Weights of a small transformer language model: 16 layers.
Each number is 500 + 25 x the weight over its row's rms, rounded and kept within 0 to 999. Layers, rows and columns count from 0. Numbers have three digits each. The size before them is the row's rms in percent of the matrix's.

# layer 2 MLP gate, 2560x768, rms 0.0278, rows 1716-1738, columns 384-479
100:472497492499537513473512483509503518541509473471493473507525453541517493531472503530551500471445517482549534529505491492516464471507468526530541508499508493487528472571487503512464465517523515490481518496494504485515522497506476500491509493491546496479484493485425519508484463524484518529
088:482467483540487517477472513484516488519489511523537520502463450476486441497500464506489489507460531479525515523487491515512511503489483528473531461487518492516519508463475529472525493473497514513508486478522504523477549492496501505492477554465515446502462517507450476493516498520500477500
100:495479517507555497480469489523498552501512490467518531505490489523549494437466544510529506506514541512525510518512502463533455500497468533518503476523551545491465468490484492463498514524502469537464474510485538504538536472475513471486563548532511437521507512490450491480473476517529479543
098:500498489484503512470513505519521489501486481458496482505479519504492494506470535500511464505495520472500454476498476495532485489502474534500492505530505482508494524517479522515501502507477505481486516507534526518483477562497469530497461484504503468502514494507519490511500520489472509469
096:461476487525477516459506448513484474506506533542467510499523492457539451475532526478499507479510466522496501508486485493511511521503548530495526481477540512485509513539486517523482502483525485532482549524490476501540492498495443530506517523514498487444449514525488512521511509516498478489
092:481465521511503507495480529508516473477504502481496513527448524510504506488508519502490503494523537539491548511515503505509531508530509461505529479494515469521485484514558513474509495506493547502513494465490484523531513505481489509510558548498501489512502492472527537515446499507548455471
101:521508464526515551501496491483521554493535538489449478455482511510526525468470526491433483481516502434518488487526539521499483494471490479519536495487516495527489491539470488503526489524508517512501476494444496457474462498492526509498510506501458523481503515533493511457463493466504527499
107:499557536495475491487497523500520449526508502479481509468513499500517520499514541504476514491464545494496469531503518465431495563486496484503489470500544475493486518488505559461499468470525497501500546501464499483545501460429512499482518472512506459446528493503556486491508516531506506510
100:517542523485539531448482463519495471439486492529461491472485495516521528446537549469464489480462519501497469512512464583512489515501476457476523480499509504507467515557459488510482493532487489483497571463484522500461528534469518519525469521513534522503536525533552533489529493513450498497
106:440490499543486512483573456530494526491504529510483535471530450493515492486498511478525491469489514551477527491526538544483505548498496508541486449503512484471493490498496470512504487511517514541482524441527490498519510474547438559491518485446505555541506517445526493484528514493485540492
094:485498527537483508548570494477517485477529516505498472484539503544503484510491540500525500473526479473456562472448470481486492515506534483492509538541497512501522477488530477478502497490509508490489468512521429492532495473522544481516483496517534462487495476493487494522564500524515478507
096:488480468509524526476469495531446503518505525435553500507515497509520470516490494504539459517498505537519474527497555504514504479489508495516516522488465487482531472547501494457446537511551467484505466469505470494508554476525499493463480477456483445454455500487477516512511484515475530503
109:529465492445511464533491469538528503490520516537505541492513449494515444474484530533470482471483517510499490490512454448460486523513486508513476497493489519538499527537507494555500505536490502488505535533494504478504495472554540532505489493519528443496507472512494505487476451492495482527
096:488489522497507526522529472499497459550522488496466534517501510524521519491480520491500513464519510522489493507541544464480511489507482483520506539457514515469536499480495488505488493493550470515492486481501476496543521493460480504506511512574518470490484522491503524484472480474458515522
109:524524512533496534465493477447492510494537462501527519492528509506553480508506533494477509503446507482542519520494491474492516479507515519538497430476551491494506503511473549528471475509489559497478521511489499502507543476504466555508474521555562523532532454513505449508480498449561482519
100:539565551499515517473511482503518408497508485441505492487507520545507485490501500510477502507497495463487479519479526514508495449461532518543508508545486560458542552502514536523475483536471459504514487534536526570484530533487466499520511508511498508499498492487506486490489520467491498430
097:494524536516539497465500495509480454493457480460489515528512488485510502498533514529477487516463514491503473446530480483482480516525488508505504550505494487509477476521549523510504498477483494561515479551450530488518533495484506495511517484560503462458538462502510493542533504524500536539
105:517499497500491511460498503529485486494491517504514493520515498496515484502475481552530522527511505517504487556478522525458455492485510534467480485487502525486512479515520532507502526511489511557482491516498478515480452500528551441512513472528521488490456523495500506536550464513523503521
097:487471488480468526478515496510492491493498535473427521486519512503459486542511512475476484516463513488551475487493446478483494465480509490498488511470511461512473491518520495508522509515496506541517515494505490509507498526502481493468511500514468499458474488452481461531508446465540485538
093:447524509512504498507463509487460487526494521510521497532528511527541478474494536535515493486546503519527507496544489510515487510498486525521478459508516523500462484521522503520488530522500497491512444532504533556457518536514455489488489520492491500487476535542491469506496519515470512478
086:537525516491504492544503481524550529489507546487476472489483481485492506479482493521523481477507487435510525497504484506537505461456497471498489488489469483456483491519529524493512472506496504566479547518492472468515537460489495495447472523499504512490513502494494461490526494511498531500
103:490465510491480493492493434530510489503516545501496508475527546552502502521516517509511469480483489511439549517516543503480536498522486473517538480510481461508497504538521489493457482508491496490496505487466481500541488459513481471491526522569510494459551467503488495454508508534535464476
092:454477467515544506478434507505467433529503496497536526516508518500536542507476504498510507495478490517498504478503485501491502531511501459566498468490506486512491461509525519486498501552501432519523524472502508558518497516484501474498488498507490497489527503510487493509442489470470504489
# layer 2 MLP up, 2560x768, rms 0.0271, rows 1716-1738, columns 384-479
102:561525524528453475509510479475497528496503526514485499522457525484505524496534493510466459453530467531493461488520478490555499487486517499496495490568475471492486503479479495463535481496517525516497520492505546487504459498513465481511497485514476503543488496515491477521529500458521477481
092:469464540536470486509465518524496516495472461488535450519472475491535500513525514514519512502497563497468482523453484507492553480550503530538562517437505518480490518497481494468508517524498494530518511475479516503473493496513484507518540500477500449505503505515491471466514483489503489512
097:483494497490544475522441509505497480536498500510506484464519516533527499498485485501522481495531513542547494479483531531485471524484507489524472481484503505493494531497484475508498414551518518540498533484471509495528468441533522522503499484457500472517514521498503507491485512520484493508
098:446497494491515541552494480459505514474499500536506504491564510495500500492553498526550514496537495546539481482518517454504491502503467524432488450454494522499532496530494481492492521502539532496487521488485511501462538490544516503491459536481530516485534522476499473528502521515508537540
096:511485525469517496473528505509498500501510503475494473512513475499533470500514483444525500512501464528480498506482516509528505493493531504466489475531539498545489545574511497504514506491508495507487490515534489538472422527459468530553481490515513520489500543508502498488508552446521473466
094:505479478479522506481496462508504487553508506504457485475526558540535532504514516491520484523459451476490478504456522462549491506476462553504520481479515523461523510491478500501478487470485504528492515468507530530539524544518530498497486510507530461498520537459493516473487501533510519514
099:550469538530508485519477504486528529501508457478478491499502466477471496491533480496473505522494539461510480498494499473481530480479518550517480510520504532520497475521500460520428503508501507441476518527532518524455545500466519556512488497481484496514516518489518511525539479514488474544
106:487489449505533549505494556441496528452500490534433493502495480534497509512534497506482524501437513484509473452448505499503482475509491495513506514535488504528495558504505547477507525501485498467534517488510531520503461528514498458508486463516490490532495553498480534494503517509452499529
103:553477504515498472514492457548501524470490515481475490527491516491490510498469493529454507512470499490504467486507501471522481536474493558554525505478474501485500510471528518495499506481468506482493452501500493497546502455466499537501505482493468469485487471507510491460455478491519482500
107:525527464508558471510485520498479519466471495502505485484480510523547513515469513517478494512489530506507496514496456497464514483490518527543474492513501532473497500497513551503481561539472479472487516507524543561461517478444519490484511515526519493526542483523495508506469447490517478505
095:527523499475525497561529466466438529515506483475476519488518540498560503491508507482506500512504527500564481532503512501525466488504477491480542524486538488490492461485480506500533491477523481513474482490496549530465488499511509496497486518449518527515501509498511516449482495487529489486
095:495527509555521510491466460499491470525471493480498537470495505560535509467461537477541500488514517511506485481501518537519516503505504527487489523523547513530494455528451463510473513491462465476491493518484534520505530549510452481480461515529494489452486527547508484460471512482455490485
108:513492512505490496527480480483501509464484506504526501518503547530514516505502529506515489502514449484450501473480502520509531463471512486537516491493505529461499496523483512482519535462484541505487474494535503490465549534460435492519477505500489500488497521498492533473480505491512467504
098:550486454501494543478500501523492505459483513505519506533507512485528481459527527501508484474512524487499531497444536546540479488507494526484491481487458507523510476502483513506494538526480512503507486519470557477495496520474552468493520518469516543540504480505510524496514473479538504466
110:443529513537515524474475488476487458509505444485519470449484485472477510543494475492485482517513503461535487513510522507517506500527517515503458478475518482545475509491491469525502452518519517472503490488513486527535529520508506502534488543501482471508551471477519476494484467497508483512
100:478436470499500543498451498467480467512504470535512486464485484516549502473555512466495528488460517545513506490489475490495488471481543471522471514470509515487505528528483479527525529471519519535457475508484463506507485534510487541504490500525464505546485489487501536494502449547507469544
097:490487497543516547474481506502497527475487468484516467509500458481509478470471493545506526490529486474539469482497444464498496469497494498518505551511518523512529539507493523519466522498526505472507494554533525523492499529494510530491530474517483534488455554555535518485478510533475505532
105:513514501508562532479465524457510511510538532473520483504542523509491496499517511478500494497515523502539482510519480477494493496480527486461510491487471443506524513542530442505446517496446458487497452488499473512528516518473490500518515532526493512476495496477477492507520483520516517469
095:498504532485493469557543502518513476463481468488536504522531555500539546477460514505505475500526455470478469463527507520536482489502477503517497544512491537444524507538528513501498496488521465470526485487511503466513439503447507491478501494495523439496502478514499487522525476477479491507
088:519486428484478504472485496488503486489507456445447505494524485513526493557485523513451497480476506502505543505460481494495524463507458487497506511534486513515516488513485481483508439500500513508510503430498469475533520475515520545495488531514486497460462486489480518439472489505487490547
085:487506486508522502515506445562475496486546502517466481491512484537477506491517517510521485485500506513491500493487490509496501478507536502497512521503525518483538534491546492500474504488520572470522507500470507493493495508506516510526487473469554477507492501512501533486505472512470537548
102:540537513523551478486497430471494483499481495497489496520499531561502494497495487489518483452523427545555500516502509498490531503516490473473503454502520514486524500539461496491528535489503514486494525509524551518506490492505488494530535515485508503477502510519483554495486486468468522524
094:525518472485479503512533510495541503510487489515491425494549538504456522522554511507504520490500516451484469537513521503510511451476491498515486501480466514493484479519517503520555470515533472507479498498506487544479477562512461522513515499522494506505491526449499502491529537515481503550
# layer 2 MLP down (transposed), 2560x768, rms 0.0256, rows 1716-1737, columns 384-479
103:521513533520483506505491492474444500509518523499518494515519530522456502494469495474474470530544480492459471531472494495502540509473487450465466533541444519517484517497500508486508491505492529491461532472524505523539484512490455522462523520529501466489503552489514450497502491526534493477
089:477465504464510485498516484497467490489476491530521508510499484474481498465536442519523490494509507538508490482509510497449498500509459522457456509429521510443495497527465508491504474509478538461685498541518499489508509490515506493505460518516471492458494492514530501532515491501499456476
101:530512546526484465511478515513481496522472463496516498508520509502511517515472498485519451480495503533472509546484515511520511483582541505487497533524534498475486504477493480495522478546503497506508511506471501489456479479506527502484526468486506456504482510514494489501481478519464526493
100:480487498466522517546466493527506465510505528523483482500527531462490549497492493463482508510478502557498491473519489493543488497522492467493507490455496513471519485511560504519459548486508505500522515516504502544503513514504483509495515523469533444488487483488518491472530503540542451491
096:534465431476469506485544514490496533509505488451481465485493466516490495518521487462497486500502543528488488519510484463537477513585515483495495496532507500521478472476488476496505472466480521488535476460531479484467547509508526472506492492492518548530480490533534471530513509500471506503
094:537503466502490521535487451462502517535502498510529516492498540497469525501476540507517504504511489475512504521497521537499507515599462517496441487533497495476515501509480491527500499490513501513383478494493511552508488486489524503508503482452528495501484502480506468477486506509489543507
099:499446530471517501482493501489494491489536503546484465511521531488486440517452498502493522466523536510506478467509501473478478526439494539493529510490505507495516509529473512516468486529495504484329516505499495540515523509483479472544503502504496475504488525495524481523507489490504477465
105:495506486472510514535486494468509519513502536477530465496504483483492494480483421463545512484519520482484508503486491463550522509522486516488483548462467551518461501505500504529526533495506481464471491491486502525517484460501490507481523505475519458509477572455504529546521483525480507471
101:515465473487526485493496497510457517492533445534507517507442493529521483473505517537464492535538491491496443534516520461524479469582521498538507482508524544487515472478503509489510478490493506491378468505500493519557492493480468516509509532483518518457502507520478502499493496481481528496
109:484479484464491526508509501527447455508525529488481522478527500537535486485471509517491546446495546490477513530492517504466487493446466475519528483512538525498539493497512515529538486505522493509662514485526471559516520470487512528490526487467482519493493507475534521525470510495533482453
097:520488531476507502520539472487459480461497501494495503498521516490559495483548544531531490509496520518481538500477559506506494513546514506509489497494507498470484464468479485479530473479498494551354489499513530522447472508527480485493474508491553533530511491575504494505532478491515521498
099:521481481506503479503510490532449501518481467496499502533514495499487463536486492532505450520512501520510447507532518522506491470570521515520530499482485469501517471502477484492451551482507471489538477479495496483517496475488491407486511498483472473479501462521478504484548491523478518533
105:506464489492495486482506479494467536488508481553495508476467491509467501496503514515532504508485487506473487480485483497486488517501517497515483492504495527547490517491518521535490523550470510469510500468501461538462482477523521539491455515535512456493500470487504487473462468466518513519
099:497514496469514489522519499523487478498506450500511484461541479523517503470533584517463489477516464513485464498485499503517549486421497516507483503486481515514488465501476509465500474506497512533490488526477443456501518479486533511532538498547491512517544498527509480515493475497551517536
106:458465545500516486492471477476519487475469505473496493515516527509483521519512428517486512517515501512492486532508480549554484508387495499477474533485456501488489463517533470519501479561505476515568515496496497491522499531502533492500495551448469516492493500498522471517523468516479501506
100:521519526515516491525468511466507489545484469437464475535518481510503455535528501494504540468461461481520525494505489489511517506448526484526504536529461512481525503459538521476520500568494461475415491496518492518512487470497500514503485503499490477493488474509522489516434532467491489533
097:490503491520541494476518515516546497497490497523512524506499504531468475475543485514484540506475504465504523469501485532476540533434479520489527505482494541489488480511529505521454547516465507482486482480523546487471528522505487483459495530505511464493485489573522504509499516504492503470
110:526497485510509511546511535495515493469445484500482492507515463487518509529529490519520497493465500482475522530528520500503537521680502510480457474475524503496510494543486518521474512495516494515623488479516476496504488529499517518509492499531520526535534516528508487508515505518465540527
096:463493465461474491494421476531508533500522501508483479476508519469489536486530536443486454486553488463439503529492477502504483480584510453519498487515470508525472474524511534518513486521533478491407504498468476444497455541495501495494531488497524468471494498525531528499513534487521505497
090:522521485535485513502523482551488517530506486490445469502540488540530491521502558513483442483458504508522525461484503455483521514547503524493487505480545511493533512501500490500548491523506503503336488482489504529485470514484502509486538514516505476508485528502518547446461471512493472525
087:488503441532491495476503491536499515484531517508456476446512503504529526452501527490496473522506478502505518459475510514518511511515519486500484485501501487459590516481563506494476530509509531520414518494500530508476457495499503480489503464515496503447486476531504466455534471493498501523
103:475491464509494555495487500529525514458521496472479513505460517494546512495514553501514529481498535489465514477475461537476510509576504574491500489518481507534500502519492484503495476496500515502428481483508516530495479478523440425536512475507519497534522481471456517525492486544531522511